Weights of a small transformer language model.
Size: 9 layers, width 128, 4 heads of 32, MLP 512 tanh GELU, vocabulary 2048, 2.3M parameters.
Each number is 200 + 20 x the weight over its row's rms, rounded and kept within 0 to 999. Layers, rows and columns count from 0. The size before them is the row's rms in percent of the matrix's.

# up: layer 2 MLP up, 512x128, rms 0.114, rows 334-360, columns 0-127
# down: layer 2 MLP down (transposed), 512x128, rms 0.031, rows 334-360, columns 0-127
up334,102,237,191,207,231,177,226,189,230,209,204,230,192,163,251,223,194,182,198,188,202,192,177,190,200,183,199,225,219,212,217,233,180,200,189,192,186,201,181,222,179,217,200,207,192,202,163,218,232,206,191,167,208,233,212,172,231,165,187,204,199,202,187,201,213,211,179,199,186,192,176,191,211,227,177,168,213,180,215,223,227,167,191,205,196,199,202,182,206,210,184,190,206,235,169,160,217,201,176,216,194,216,184,190,203,182,218,194,218,210,206,174,146,234,225,162,210,202,189,197,202,218,206,197,204,195,213,257,185
down334,091,203,190,207,190,201,221,214,216,208,154,196,186,181,177,195,187,217,192,193,177,224,208,176,181,187,226,184,180,198,194,212,186,205,203,220,196,229,205,197,218,183,162,224,186,198,193,188,179,170,207,201,192,184,201,174,175,199,223,234,206,195,194,171,206,178,183,196,187,211,195,200,200,225,195,179,234,198,169,235,207,221,184,226,213,190,203,266,171,188,242,209,191,158,177,245,198,238,212,189,199,191,205,228,193,218,178,199,211,205,207,186,215,192,212,190,210,223,223,216,200,248,160,228,185,218,182,156,205
up335,101,183,207,168,205,219,222,175,215,216,190,201,190,176,189,213,200,205,218,165,184,211,186,180,230,165,180,186,191,199,241,222,176,187,194,229,194,189,172,247,204,211,200,226,223,212,197,228,177,144,214,198,194,191,211,179,159,185,179,190,235,232,191,177,205,200,204,223,182,205,186,196,201,215,190,229,210,200,208,193,237,229,205,191,196,145,206,188,205,193,193,189,217,163,211,188,234,164,211,203,182,169,214,222,199,217,193,173,202,186,241,199,202,205,217,212,190,230,201,227,200,226,214,217,171,200,188,221,202
down335,103,200,226,188,170,178,162,215,202,208,157,174,183,170,205,208,207,168,166,201,217,200,170,171,179,177,187,197,206,189,197,184,231,191,224,194,187,186,190,226,204,237,195,226,196,175,157,239,207,184,203,181,182,228,226,194,216,192,208,209,211,181,190,215,194,223,177,206,193,170,203,247,188,224,221,188,201,235,219,184,203,207,226,201,198,231,198,243,200,225,219,218,211,198,196,227,189,217,236,211,222,203,186,158,224,188,184,202,189,193,172,193,208,197,209,183,224,194,179,189,174,231,197,171,233,190,214,205,205
up336,105,181,225,218,183,197,192,185,187,193,193,182,206,179,200,210,211,263,188,208,224,194,220,227,211,204,202,191,190,212,210,197,181,204,212,233,153,211,204,210,169,219,233,179,220,200,244,188,170,170,197,201,207,218,178,182,182,175,179,231,172,185,187,218,217,209,227,197,203,191,183,190,193,179,224,217,201,171,191,153,178,208,190,196,204,177,197,195,217,210,217,199,203,203,186,190,195,218,200,216,204,205,194,200,193,202,163,232,213,171,167,172,182,205,184,185,210,173,163,224,190,218,223,160,245,229,227,226,226
down336,106,207,191,229,207,228,194,220,219,230,169,186,219,201,165,196,213,251,158,234,207,191,209,221,156,170,178,189,229,189,196,201,196,183,187,191,182,179,217,237,201,183,181,228,200,229,214,204,189,198,224,199,184,209,177,218,183,200,183,178,220,222,196,221,210,172,219,202,181,191,214,199,182,212,192,191,175,208,177,176,198,163,196,175,186,176,173,203,177,198,202,174,220,188,187,165,236,226,178,194,220,206,225,192,168,193,198,211,187,192,227,210,240,194,215,201,203,244,223,183,188,225,196,206,185,215,227,226,212
up337,098,212,203,239,174,210,214,224,227,192,172,196,236,177,203,174,205,237,200,189,198,209,221,224,206,223,228,234,195,228,211,186,206,168,203,219,209,204,205,194,194,197,216,193,184,198,184,209,175,158,162,191,183,203,207,218,210,190,210,220,185,221,220,231,206,237,213,184,196,207,185,205,198,178,195,171,206,177,192,226,194,213,195,192,213,164,191,209,227,210,176,234,174,186,230,225,214,184,190,186,168,223,176,214,198,215,194,192,174,173,202,170,183,183,203,196,230,151,174,194,157,231,186,224,202,215,157,202,186
down337,099,191,231,179,189,215,199,208,210,213,191,199,216,179,148,194,210,201,207,211,181,158,191,198,192,194,227,179,197,210,229,223,196,185,204,240,226,200,188,208,214,178,196,189,218,210,200,231,211,199,187,195,200,220,194,242,203,171,193,186,160,217,207,183,221,196,198,214,191,229,211,172,231,190,229,195,149,186,191,205,207,221,179,224,189,185,198,198,193,173,173,223,191,207,192,206,247,231,188,239,212,216,185,196,215,193,168,208,192,220,204,217,201,224,182,234,166,184,150,182,218,193,228,209,213,194,171,169,169
up338,099,240,190,206,176,205,201,208,210,209,205,189,204,221,213,224,163,211,166,228,227,207,200,202,144,186,169,222,199,221,206,238,213,217,228,218,221,202,205,197,214,210,195,187,168,198,182,185,193,220,200,221,176,187,211,199,224,208,216,213,208,196,242,229,221,212,178,222,208,182,225,225,206,192,188,186,182,201,172,173,162,189,209,146,226,207,183,165,183,210,176,161,212,238,228,185,172,190,190,175,207,193,215,202,230,199,186,221,239,197,179,187,210,204,177,200,199,195,185,170,217,211,215,213,188,185,193,175,194
down338,098,198,189,222,242,130,210,196,198,189,198,186,180,185,220,156,223,194,239,205,224,167,160,175,193,197,166,179,206,176,207,178,195,199,184,201,193,212,222,224,208,219,245,192,204,185,218,208,187,164,179,228,238,177,231,201,204,193,211,193,196,207,165,227,171,192,206,187,220,199,159,202,188,198,199,191,181,176,188,214,225,206,217,226,183,191,215,199,186,205,205,244,191,185,206,207,185,184,251,210,210,200,186,212,203,231,211,181,209,201,204,226,206,221,215,218,225,189,186,219,186,200,210,203,206,168,186,203,191
up339,101,234,222,236,188,188,169,210,221,219,191,237,225,188,229,230,224,210,163,201,195,221,212,183,213,196,229,192,197,216,211,217,201,147,147,198,176,206,193,214,187,205,195,205,192,193,185,222,199,179,175,194,172,199,215,188,176,191,195,170,221,197,259,178,218,193,207,192,167,195,240,199,216,191,210,209,189,219,200,210,185,202,231,222,187,209,235,222,223,165,198,199,217,196,210,211,192,178,192,217,178,189,204,202,196,151,190,224,221,232,202,198,172,197,186,210,170,168,209,203,172,201,205,213,204,185,199,176,188
down339,098,218,198,148,209,209,202,218,183,213,215,204,204,211,228,180,196,175,206,208,241,201,185,208,182,191,211,197,213,191,199,190,171,194,197,172,238,206,201,200,185,168,247,201,215,182,205,241,225,216,201,207,221,249,203,213,203,161,183,213,188,199,216,187,233,195,198,200,187,203,173,200,185,147,219,151,218,209,193,233,214,175,201,215,182,206,196,204,234,236,190,185,211,177,224,168,154,199,228,183,218,187,214,207,193,178,172,174,170,216,191,219,199,173,209,211,165,216,182,198,205,211,214,191,205,199,202,209,198
up340,091,197,175,216,213,179,163,201,211,186,213,207,213,180,236,213,188,191,223,190,203,186,186,194,191,183,243,190,197,233,187,188,189,194,191,213,189,210,207,187,186,199,185,214,223,203,229,179,173,176,208,205,185,214,198,180,192,202,203,213,191,216,191,155,209,242,208,192,187,234,240,201,251,163,203,188,217,192,206,219,179,204,194,194,193,154,216,205,225,196,229,192,194,208,161,185,217,190,184,221,204,189,181,201,205,215,210,202,187,140,182,202,244,265,184,209,212,195,220,227,208,181,237,207,206,199,180,188,193
down340,100,194,186,189,203,206,201,183,193,176,191,196,174,155,205,199,191,205,188,223,225,203,198,226,180,197,235,153,213,197,188,202,190,211,164,220,172,167,227,204,191,209,213,191,248,190,234,237,176,181,230,190,207,180,190,195,234,200,228,221,203,222,222,199,183,198,233,231,266,180,229,189,200,201,175,185,203,196,196,169,182,190,179,192,192,216,191,202,224,222,203,169,193,194,178,214,185,199,205,197,226,205,215,226,182,203,250,211,200,169,193,192,210,225,181,165,224,191,187,190,200,202,181,198,185,182,194,215,225
up341,094,178,235,162,198,240,201,183,215,217,207,208,210,173,236,205,197,211,185,226,197,211,232,175,216,237,179,179,202,182,181,211,179,209,222,211,211,196,179,208,251,226,205,184,211,253,197,185,225,204,175,212,193,191,186,208,219,185,170,194,186,178,201,191,187,199,183,215,205,209,211,212,224,213,211,192,222,212,194,204,185,177,215,185,150,169,242,206,227,201,196,177,186,174,186,223,178,208,194,188,231,188,214,183,192,210,210,177,210,174,216,229,189,211,151,181,217,214,190,214,211,203,159,209,198,194,179,239,205
down341,094,204,177,240,173,174,219,161,205,211,237,159,187,219,188,190,179,190,205,194,185,223,193,177,204,190,228,206,204,190,245,179,215,207,196,192,182,185,226,215,207,204,213,203,198,185,216,184,191,184,230,207,177,177,211,197,186,180,213,200,195,188,219,200,191,251,256,168,190,186,207,185,197,192,191,217,207,185,175,213,210,177,203,174,194,173,209,182,192,215,208,218,230,217,184,191,241,208,229,215,232,223,225,234,218,201,203,160,194,195,149,219,230,184,182,184,202,195,233,201,198,181,171,183,200,195,205,222,191
up342,102,203,187,233,214,168,181,199,186,181,189,200,214,191,183,201,215,167,191,206,166,211,188,225,166,183,197,186,172,196,213,212,183,202,205,185,201,189,176,246,228,188,175,174,200,191,195,209,186,174,187,216,183,206,186,191,196,188,183,220,221,177,189,207,207,186,235,192,196,169,218,223,181,255,206,229,227,175,208,213,167,209,197,219,185,206,222,169,210,191,224,202,183,203,181,215,215,185,217,198,172,210,157,205,232,220,208,213,216,181,223,227,200,230,197,193,164,171,161,226,165,234,207,185,231,225,194,181,185
down342,093,172,217,230,196,218,185,151,219,177,201,194,215,222,213,212,230,180,172,244,214,219,206,212,206,220,168,211,196,202,210,217,219,200,207,218,176,229,210,188,204,183,192,211,182,202,231,218,187,223,181,178,196,213,206,175,188,205,183,189,162,169,178,202,167,228,179,186,168,225,215,217,225,217,200,196,202,204,197,234,220,182,185,210,170,225,197,206,201,214,226,185,183,198,159,198,199,216,207,222,250,197,188,210,197,202,229,233,213,191,177,188,183,189,159,171,192,203,236,187,208,186,181,157,168,189,216,213,196
up343,101,196,204,191,220,162,226,204,204,180,202,185,213,172,226,203,217,188,204,222,171,202,189,198,229,223,220,239,229,214,179,173,185,199,190,188,182,171,201,200,208,196,242,217,236,195,205,196,184,194,207,173,200,182,214,205,234,183,182,180,175,215,183,215,188,191,209,187,192,188,218,213,203,205,231,157,215,183,174,156,194,252,202,197,234,206,175,180,192,213,183,178,213,219,215,170,202,208,182,220,186,158,174,202,204,192,209,201,173,192,206,196,190,211,238,225,167,225,185,221,220,232,202,213,203,210,170,185,155
down343,090,178,209,198,184,193,183,213,198,211,212,186,201,207,183,168,216,176,231,193,222,221,216,219,201,178,214,160,213,186,221,210,181,203,225,185,216,228,238,171,185,199,158,188,184,219,200,182,200,179,196,223,215,233,200,160,181,179,199,239,221,204,214,179,194,199,196,195,184,236,202,176,183,183,168,227,203,213,200,220,219,184,202,183,159,177,191,220,229,213,192,228,203,185,225,201,209,173,197,203,195,206,195,195,181,212,181,202,197,220,226,213,248,247,181,178,212,195,228,246,199,197,222,163,184,194,190,177,168
up344,099,168,196,192,227,195,197,217,170,199,225,237,194,242,236,173,227,205,179,216,196,212,204,215,206,193,229,203,187,186,198,184,208,177,184,226,179,234,188,199,248,182,174,196,246,212,212,197,203,205,186,214,194,196,213,213,194,180,221,192,191,173,166,223,241,226,202,199,224,221,198,200,222,197,177,200,213,201,193,199,206,181,161,195,183,186,231,193,214,215,183,252,201,195,179,198,195,165,193,198,180,202,223,208,195,197,180,198,189,221,243,203,194,227,175,221,161,150,189,209,210,172,199,208,213,214,231,188,198
down344,116,180,183,180,213,183,212,193,188,218,224,201,192,223,202,166,200,211,201,191,179,196,175,161,186,201,183,152,234,225,206,201,215,203,180,232,186,220,188,176,222,220,209,215,219,185,237,210,203,190,198,231,171,200,169,169,209,185,184,184,212,166,185,240,170,202,198,178,167,207,208,195,217,208,203,213,209,243,230,166,199,229,188,231,181,214,222,202,234,208,198,182,194,232,197,191,225,222,199,221,203,181,202,221,228,176,210,189,205,198,222,205,198,234,192,233,203,200,190,185,169,168,202,174,206,184,217,192,154
up345,102,219,187,179,182,183,226,213,233,187,177,206,211,184,191,185,210,225,204,159,196,218,217,179,193,220,220,213,198,197,220,183,230,227,195,189,198,162,213,250,184,178,205,215,200,213,210,189,218,207,214,209,196,191,214,191,180,221,184,206,220,205,136,206,210,209,199,187,196,202,202,197,193,179,190,224,202,191,248,203,191,205,234,177,199,202,212,224,219,207,204,202,203,177,177,209,171,168,205,168,142,228,156,208,217,181,201,219,229,193,214,189,192,202,186,154,169,213,214,223,235,181,216,209,175,186,181,204,215
down345,099,153,213,225,191,186,217,193,186,201,217,237,191,183,171,220,217,168,198,225,232,187,175,214,160,194,213,218,192,179,184,211,225,217,193,173,196,200,185,165,204,210,230,171,228,192,211,179,197,202,191,168,181,240,203,216,219,170,221,227,243,208,208,179,224,207,195,199,195,201,215,200,226,190,186,214,192,217,193,220,190,185,194,206,194,196,186,174,208,208,234,197,192,191,195,191,182,238,214,204,178,224,194,197,182,185,179,239,193,183,194,203,199,162,213,206,234,156,228,192,204,230,201,159,163,220,222,216,185
up346,097,242,223,187,213,173,187,231,191,186,209,218,175,201,193,198,198,199,218,215,219,221,210,238,212,239,186,191,211,205,189,179,186,187,179,205,183,211,187,203,178,161,169,202,185,208,247,211,214,258,192,197,164,244,214,196,210,180,205,215,214,217,157,199,194,173,209,179,212,182,199,192,188,181,173,198,214,207,221,237,225,193,205,232,177,215,220,216,189,229,188,200,187,218,179,196,227,166,206,207,218,178,185,169,218,245,202,207,176,171,206,186,173,181,207,197,189,166,217,174,196,194,192,201,193,194,188,217,214
down346,099,181,220,217,194,228,170,190,221,194,175,188,172,199,215,202,217,192,181,198,220,214,199,182,197,210,229,167,199,211,203,210,237,237,163,216,189,190,225,205,191,225,183,194,239,180,172,200,206,169,186,187,187,193,203,235,191,231,189,161,178,198,219,233,213,156,209,202,199,203,217,195,196,179,230,203,192,191,172,205,196,211,214,189,234,172,188,178,248,197,185,187,217,195,237,223,199,210,197,184,190,179,188,197,200,192,195,184,172,196,188,191,231,201,243,194,195,213,189,193,182,166,239,212,217,225,163,238,178
up347,099,178,199,202,202,184,214,211,214,194,184,214,218,240,228,194,173,183,197,207,234,212,210,207,223,234,152,215,214,196,193,184,226,215,186,229,180,184,198,202,222,190,203,231,188,186,213,179,189,195,202,203,220,183,220,209,203,181,154,171,181,183,220,204,210,230,192,215,242,201,194,220,213,213,175,213,205,153,185,188,199,212,225,220,210,182,210,195,168,181,194,206,172,243,180,205,199,203,178,201,221,188,248,171,195,173,154,221,222,195,216,192,193,201,185,174,203,236,173,165,178,224,194,198,212,172,196,209,181
down347,098,207,212,198,173,130,204,173,230,229,182,217,199,205,182,202,256,215,198,184,232,182,179,215,192,207,217,172,193,222,187,228,187,204,236,158,212,200,213,211,201,191,186,184,183,197,205,202,179,193,208,218,188,182,190,208,206,175,229,185,219,222,178,208,226,164,170,184,181,181,192,190,175,225,180,238,182,215,197,184,192,177,237,219,170,201,208,230,214,229,188,186,220,202,227,189,211,219,231,188,231,203,204,206,161,192,211,183,169,184,192,211,169,205,210,218,193,208,193,219,184,222,210,195,199,221,214,202,186
up348,100,197,190,193,231,212,177,225,185,219,206,197,217,206,188,233,225,172,238,185,207,179,214,196,196,216,194,187,177,164,174,217,214,225,208,178,189,180,182,213,185,167,191,208,206,178,207,210,215,206,184,198,216,190,181,212,171,178,222,232,192,198,188,160,231,209,211,180,212,184,178,216,224,183,179,222,201,221,247,200,201,204,237,178,202,177,236,212,185,178,172,200,211,213,191,240,183,218,199,165,192,200,193,208,191,222,196,185,242,188,181,197,199,192,146,195,172,193,216,242,178,183,179,235,187,205,167,209,191
down348,096,201,248,218,224,205,206,214,201,203,167,201,191,180,248,242,220,173,216,211,188,154,208,231,181,180,229,189,214,176,205,189,194,213,182,194,183,162,188,215,200,194,186,195,193,251,167,195,182,216,213,197,182,190,218,199,170,197,194,193,215,188,193,193,175,217,234,224,213,216,185,223,228,166,196,188,203,220,188,197,199,165,206,219,200,200,230,180,237,208,201,182,174,210,180,209,203,169,202,208,177,185,223,187,215,217,185,203,165,240,208,203,241,189,191,179,223,175,201,203,208,191,167,172,215,186,221,210,207
up349,107,209,207,200,199,189,167,217,203,188,180,194,202,209,207,189,179,212,213,191,177,218,196,192,205,195,222,193,184,192,203,169,208,250,165,189,209,193,174,178,206,206,205,179,212,220,231,233,214,192,178,199,171,214,196,204,223,185,215,173,205,182,195,153,221,237,218,200,214,170,213,224,255,181,203,222,201,209,177,226,207,177,217,216,201,196,196,200,237,182,204,175,197,221,175,203,208,197,208,187,151,206,196,158,174,219,164,202,179,234,220,230,189,250,207,225,212,207,158,213,188,209,168,215,200,187,204,188,191
down349,106,200,219,150,198,197,174,159,225,166,179,208,215,194,239,181,191,235,181,224,200,216,175,175,207,176,201,212,212,219,222,168,200,197,203,236,197,175,197,205,204,209,187,190,166,169,243,215,177,200,227,154,204,208,190,197,213,231,218,213,199,192,181,184,177,182,235,174,205,211,225,220,197,191,181,213,180,227,180,206,204,193,209,190,202,197,254,183,169,202,190,203,205,174,201,197,202,211,194,239,205,225,178,193,239,177,192,218,214,169,187,180,193,191,208,221,204,199,197,199,233,181,210,191,199,222,225,197,228
up350,107,196,203,210,185,215,171,193,198,185,157,182,218,228,216,208,161,210,171,202,216,208,201,202,227,219,208,208,177,192,194,213,186,223,173,224,237,185,183,181,196,183,209,178,227,178,196,191,232,211,213,232,223,223,220,180,193,177,197,206,225,198,172,196,236,194,192,178,209,188,201,225,207,200,239,192,172,196,182,250,174,202,183,212,216,185,207,228,174,234,200,191,200,215,204,170,201,187,166,195,230,209,164,179,183,219,182,208,229,206,183,235,174,168,174,178,221,181,212,212,235,217,202,171,193,216,173,209,195
down350,113,189,208,173,215,257,204,238,207,223,197,229,198,183,183,207,171,255,203,197,191,196,231,220,207,138,179,203,244,216,197,197,225,168,216,193,194,205,208,184,156,187,198,186,217,190,180,199,188,220,171,189,197,220,202,161,190,203,206,207,223,219,201,196,195,209,215,228,217,212,185,164,179,225,193,164,182,225,175,185,207,183,179,175,178,198,189,211,211,210,197,215,228,203,197,215,215,190,214,190,176,191,210,234,190,183,169,217,175,219,229,207,222,174,203,221,211,197,212,158,204,211,202,193,188,182,199,191,208
up351,096,219,205,204,224,225,195,202,249,211,189,179,208,178,207,203,195,216,234,230,169,175,213,175,193,228,200,217,186,226,185,195,188,211,210,222,223,220,217,199,191,203,160,226,186,226,216,175,202,193,154,213,162,218,194,183,202,175,181,217,180,213,185,193,161,224,194,203,222,205,219,171,178,184,179,224,224,157,198,219,188,179,183,191,224,190,220,175,213,217,198,194,210,220,234,219,212,216,199,196,178,189,157,199,207,176,196,184,185,190,192,169,233,197,168,203,224,172,191,187,239,198,218,188,180,234,192,216,198
down351,091,227,177,192,207,201,218,212,194,179,179,178,204,213,164,200,182,192,136,196,155,191,206,206,244,236,225,226,183,201,228,214,207,192,196,194,194,200,192,199,189,179,214,148,232,206,217,192,265,195,213,202,210,188,192,230,216,202,196,210,218,203,202,169,191,188,225,201,206,221,236,217,201,210,208,199,194,188,172,206,186,171,192,187,196,202,215,222,155,205,189,211,208,189,196,161,211,184,205,200,197,220,193,247,191,205,217,201,204,192,212,190,195,188,185,226,200,225,220,169,223,167,216,216,217,171,181,179,179
up352,107,201,204,207,208,193,200,206,214,198,209,221,203,210,182,151,198,208,187,212,192,220,208,208,165,206,207,204,204,222,181,233,191,173,136,236,212,219,196,180,222,188,202,200,231,206,185,199,189,171,207,228,197,201,170,223,186,188,209,170,202,198,223,166,197,174,211,187,221,166,200,241,201,224,196,183,157,201,221,204,189,197,202,221,163,212,190,233,168,221,238,205,194,184,232,212,204,225,218,195,208,204,206,209,208,161,168,189,194,209,207,208,191,159,190,206,162,221,222,199,241,184,232,207,184,222,172,201,191
down352,108,219,222,210,184,215,215,208,201,244,230,217,184,201,170,215,173,205,185,167,210,193,181,169,183,195,176,179,203,203,214,196,203,189,223,198,218,190,218,189,192,210,225,215,189,182,204,238,242,157,199,213,171,144,185,190,226,199,219,173,215,192,178,170,168,185,217,212,189,214,217,181,238,210,190,239,224,202,167,227,194,175,209,172,200,219,202,226,173,165,192,193,203,208,211,236,186,203,206,215,204,202,209,223,187,208,223,227,196,219,215,174,189,184,179,215,239,179,209,195,204,200,166,173,210,184,211,190,192
up353,109,209,185,162,221,190,224,198,175,194,221,202,228,174,201,206,231,227,202,176,214,226,201,229,237,196,206,186,205,180,183,188,207,160,195,190,203,210,176,192,205,144,202,209,206,221,187,195,190,239,204,196,159,201,180,199,215,214,202,226,185,176,176,174,239,215,181,170,182,186,222,234,210,179,189,187,197,190,198,204,215,212,189,202,224,158,220,183,219,216,184,233,223,185,184,184,201,178,207,201,238,177,213,220,209,214,203,166,211,197,191,221,204,218,231,173,168,178,195,181,190,189,213,245,210,191,225,190,224
down353,117,209,248,226,217,167,183,216,207,203,202,174,181,198,202,235,199,213,188,219,189,175,250,196,195,202,197,200,210,229,192,200,182,216,192,198,207,195,203,203,229,216,202,202,216,207,189,210,140,167,197,227,159,189,189,233,186,177,175,178,225,180,209,233,207,226,205,185,216,236,199,184,156,233,203,210,193,215,204,214,201,238,204,219,173,212,169,205,160,172,205,191,199,178,201,190,221,190,195,193,160,175,169,183,189,223,188,213,172,206,196,217,194,185,201,207,208,185,216,237,191,209,202,200,182,233,212,175,207
up354,101,237,204,159,200,212,190,197,202,207,207,212,199,186,211,199,224,217,245,186,214,200,179,208,226,208,215,205,180,205,172,173,208,176,201,182,206,183,167,208,184,216,174,184,244,191,172,183,195,198,219,209,211,214,193,214,211,190,219,197,191,178,205,154,226,202,183,225,193,212,222,201,211,221,227,202,201,161,182,171,238,187,176,210,209,198,215,168,185,207,242,194,201,159,185,188,191,187,218,225,187,212,193,212,181,186,182,153,219,189,168,212,156,214,195,229,233,201,169,217,189,197,188,196,178,198,232,203,242
down354,098,190,180,209,200,204,174,204,229,191,192,182,223,220,203,229,200,205,216,192,217,229,201,211,202,201,179,239,171,183,209,185,193,222,162,195,208,224,253,189,219,198,214,186,162,211,162,205,199,183,212,196,233,177,160,165,198,224,197,184,189,188,185,187,194,227,210,218,241,211,163,207,235,170,194,196,245,197,198,190,199,193,221,199,215,202,188,212,227,188,186,180,167,198,194,187,186,183,176,190,188,204,224,220,205,214,193,211,213,168,223,206,226,167,225,236,209,192,195,195,173,178,239,179,230,213,194,167,188
up355,100,164,205,174,158,225,167,206,248,210,177,216,196,264,194,217,227,191,224,180,216,177,196,195,196,187,203,198,201,187,216,242,188,200,232,193,196,191,219,195,210,208,211,175,193,192,167,191,206,214,191,255,207,160,212,177,216,230,149,211,217,235,185,211,186,181,181,210,185,197,195,184,171,181,198,170,241,178,194,190,182,213,209,205,197,171,188,206,194,171,183,186,226,212,209,210,217,194,192,209,204,197,203,201,209,223,188,225,213,183,217,219,233,174,185,208,201,209,179,204,205,200,222,209,178,214,208,172,212
down355,093,195,209,209,230,209,250,165,192,196,194,172,185,191,197,215,208,207,172,185,209,210,184,191,220,215,202,241,185,228,197,211,211,188,207,153,233,204,190,200,186,216,215,211,205,202,183,182,202,206,193,170,242,249,185,212,207,164,200,222,180,191,164,217,193,237,197,224,201,199,202,232,168,212,206,235,197,204,194,179,193,174,208,156,206,224,194,195,210,207,177,201,230,177,197,201,208,187,200,221,205,211,204,216,217,164,235,213,184,179,205,204,171,192,220,197,223,204,184,193,201,150,145,212,201,170,211,198,191
up356,090,216,201,173,171,213,182,208,182,210,182,206,203,216,199,170,214,152,215,218,190,228,210,193,206,234,192,175,207,191,234,205,234,217,224,219,219,183,211,167,183,195,203,219,220,183,201,208,188,189,213,204,172,202,207,213,226,223,244,187,201,216,217,211,193,183,223,195,183,200,191,184,197,194,199,175,199,220,171,193,137,206,190,184,213,239,206,226,211,157,226,184,206,182,210,197,168,231,152,204,198,224,206,182,163,197,208,210,208,203,183,159,190,204,208,187,217,210,165,176,237,226,206,223,206,178,193,185,205
down356,080,210,167,199,185,213,188,153,198,180,221,193,185,180,198,195,221,196,239,179,185,223,180,188,203,194,190,161,214,179,204,206,205,212,190,177,199,207,194,244,192,228,206,186,175,199,184,182,206,206,181,198,198,226,187,200,228,172,162,204,225,156,215,244,219,236,181,169,192,226,197,209,214,222,189,195,198,233,211,216,207,206,200,207,184,230,228,177,188,182,209,217,151,187,195,181,206,184,194,190,174,190,202,161,221,205,217,198,214,208,220,213,209,246,179,236,172,203,192,191,224,186,203,226,181,211,216,240,209
up357,098,163,171,184,180,215,177,176,210,168,176,204,208,208,220,206,213,194,191,207,178,192,216,227,200,220,202,241,162,192,184,209,188,176,216,229,228,196,196,186,226,210,207,200,221,197,204,162,180,194,208,196,176,195,216,193,211,222,193,161,204,199,245,202,183,162,211,176,221,230,204,226,212,224,179,180,171,225,193,192,209,176,225,169,190,201,192,202,230,180,217,192,221,181,205,201,186,166,217,209,176,193,185,170,193,207,218,162,188,228,184,167,175,241,199,241,232,192,194,218,220,200,212,226,182,210,211,219,214
down357,102,205,168,225,209,142,206,194,189,223,178,197,218,214,197,235,185,202,177,206,202,183,170,188,172,176,174,187,206,245,208,207,202,176,141,161,189,202,226,199,183,221,191,225,184,234,206,209,209,201,201,224,169,192,199,180,196,204,182,209,173,206,214,228,171,196,201,205,183,181,167,236,244,211,215,200,223,217,201,195,167,180,200,200,209,199,220,180,197,175,193,205,203,221,214,218,185,215,196,184,205,222,173,197,186,214,169,219,213,217,187,169,211,180,193,213,212,223,231,217,224,234,194,188,205,207,229,189,235
up358,105,170,184,223,221,192,190,201,211,181,222,230,231,221,229,181,181,204,185,204,241,217,208,189,202,196,186,172,201,200,205,197,200,206,160,205,184,218,174,169,214,210,198,207,226,187,233,180,153,209,191,198,194,145,200,164,196,245,203,236,218,228,201,173,190,191,195,198,188,196,204,188,184,240,159,184,225,230,209,196,175,188,215,217,191,218,213,238,181,208,202,214,196,177,195,233,182,196,193,190,216,196,200,190,192,153,199,207,184,203,215,194,232,227,196,200,149,192,212,221,212,225,202,209,173,195,192,217,196
down358,095,181,210,160,209,208,205,184,221,231,199,208,201,160,176,197,222,170,227,210,216,177,186,202,205,189,200,154,188,213,214,210,186,209,189,184,205,201,198,205,182,211,166,201,201,169,173,197,235,178,230,210,185,236,218,224,185,185,170,222,201,223,232,250,231,224,199,180,202,213,188,192,206,165,202,218,193,219,175,173,201,185,172,189,196,195,250,194,185,215,198,232,194,216,173,190,190,194,176,191,246,201,199,210,208,223,163,200,192,187,220,201,175,211,153,205,213,217,187,213,212,209,177,200,223,219,209,223,179
up359,106,202,189,205,237,198,195,197,215,181,227,207,194,208,208,171,169,177,205,182,151,197,240,205,188,197,187,231,211,210,194,231,170,185,178,223,197,201,204,226,189,140,170,187,225,239,199,191,217,205,223,210,219,196,203,165,175,206,246,188,239,185,195,193,189,187,218,176,192,220,183,218,203,230,232,191,219,178,187,200,225,188,198,219,210,202,185,208,213,226,212,192,208,199,179,208,187,189,229,193,199,214,198,210,201,220,200,225,181,175,201,155,155,211,229,201,223,170,207,187,188,192,212,198,189,250,204,184,207
down359,107,166,221,190,207,219,219,220,214,205,205,202,216,217,186,219,217,175,205,161,200,177,191,228,188,190,199,173,218,181,173,219,217,178,200,220,195,211,201,203,208,181,222,208,179,206,218,172,190,199,255,207,192,248,188,187,211,237,187,189,202,199,215,182,221,188,197,226,206,224,178,171,166,212,194,212,231,193,184,157,176,181,244,198,220,191,214,220,216,198,205,196,216,212,209,203,182,169,196,177,181,194,199,190,212,198,218,175,159,216,199,184,181,168,231,188,217,224,178,155,237,209,165,179,216,220,209,189,218
up360,097,181,227,159,209,213,226,219,214,170,207,180,173,227,204,223,207,181,232,202,205,164,208,233,232,177,211,194,155,224,203,215,214,167,193,216,223,167,188,156,199,202,228,227,209,224,175,194,172,203,197,192,174,222,208,203,212,199,215,208,208,210,196,219,223,208,184,202,222,227,205,196,211,193,194,174,232,189,196,208,186,179,188,179,211,221,205,184,228,166,188,153,173,160,188,167,225,210,188,205,187,201,167,201,173,206,188,191,227,198,220,228,201,184,227,219,194,226,166,202,185,192,228,197,196,193,201,217,217
down360,105,218,233,201,193,194,201,151,198,191,176,199,210,187,203,195,206,198,169,261,200,209,199,166,182,200,200,194,206,232,171,202,170,181,157,204,210,187,211,213,191,211,215,197,202,206,240,171,212,226,196,220,231,214,208,177,208,187,177,201,182,195,163,213,196,191,208,184,183,169,172,191,242,216,216,250,203,223,189,170,225,215,206,210,230,197,226,195,193,190,159,196,201,188,204,234,229,232,210,178,188,200,213,217,184,173,212,208,205,226,182,176,189,182,205,187,206,202,249,190,202,206,190,228,177,211,182,199,190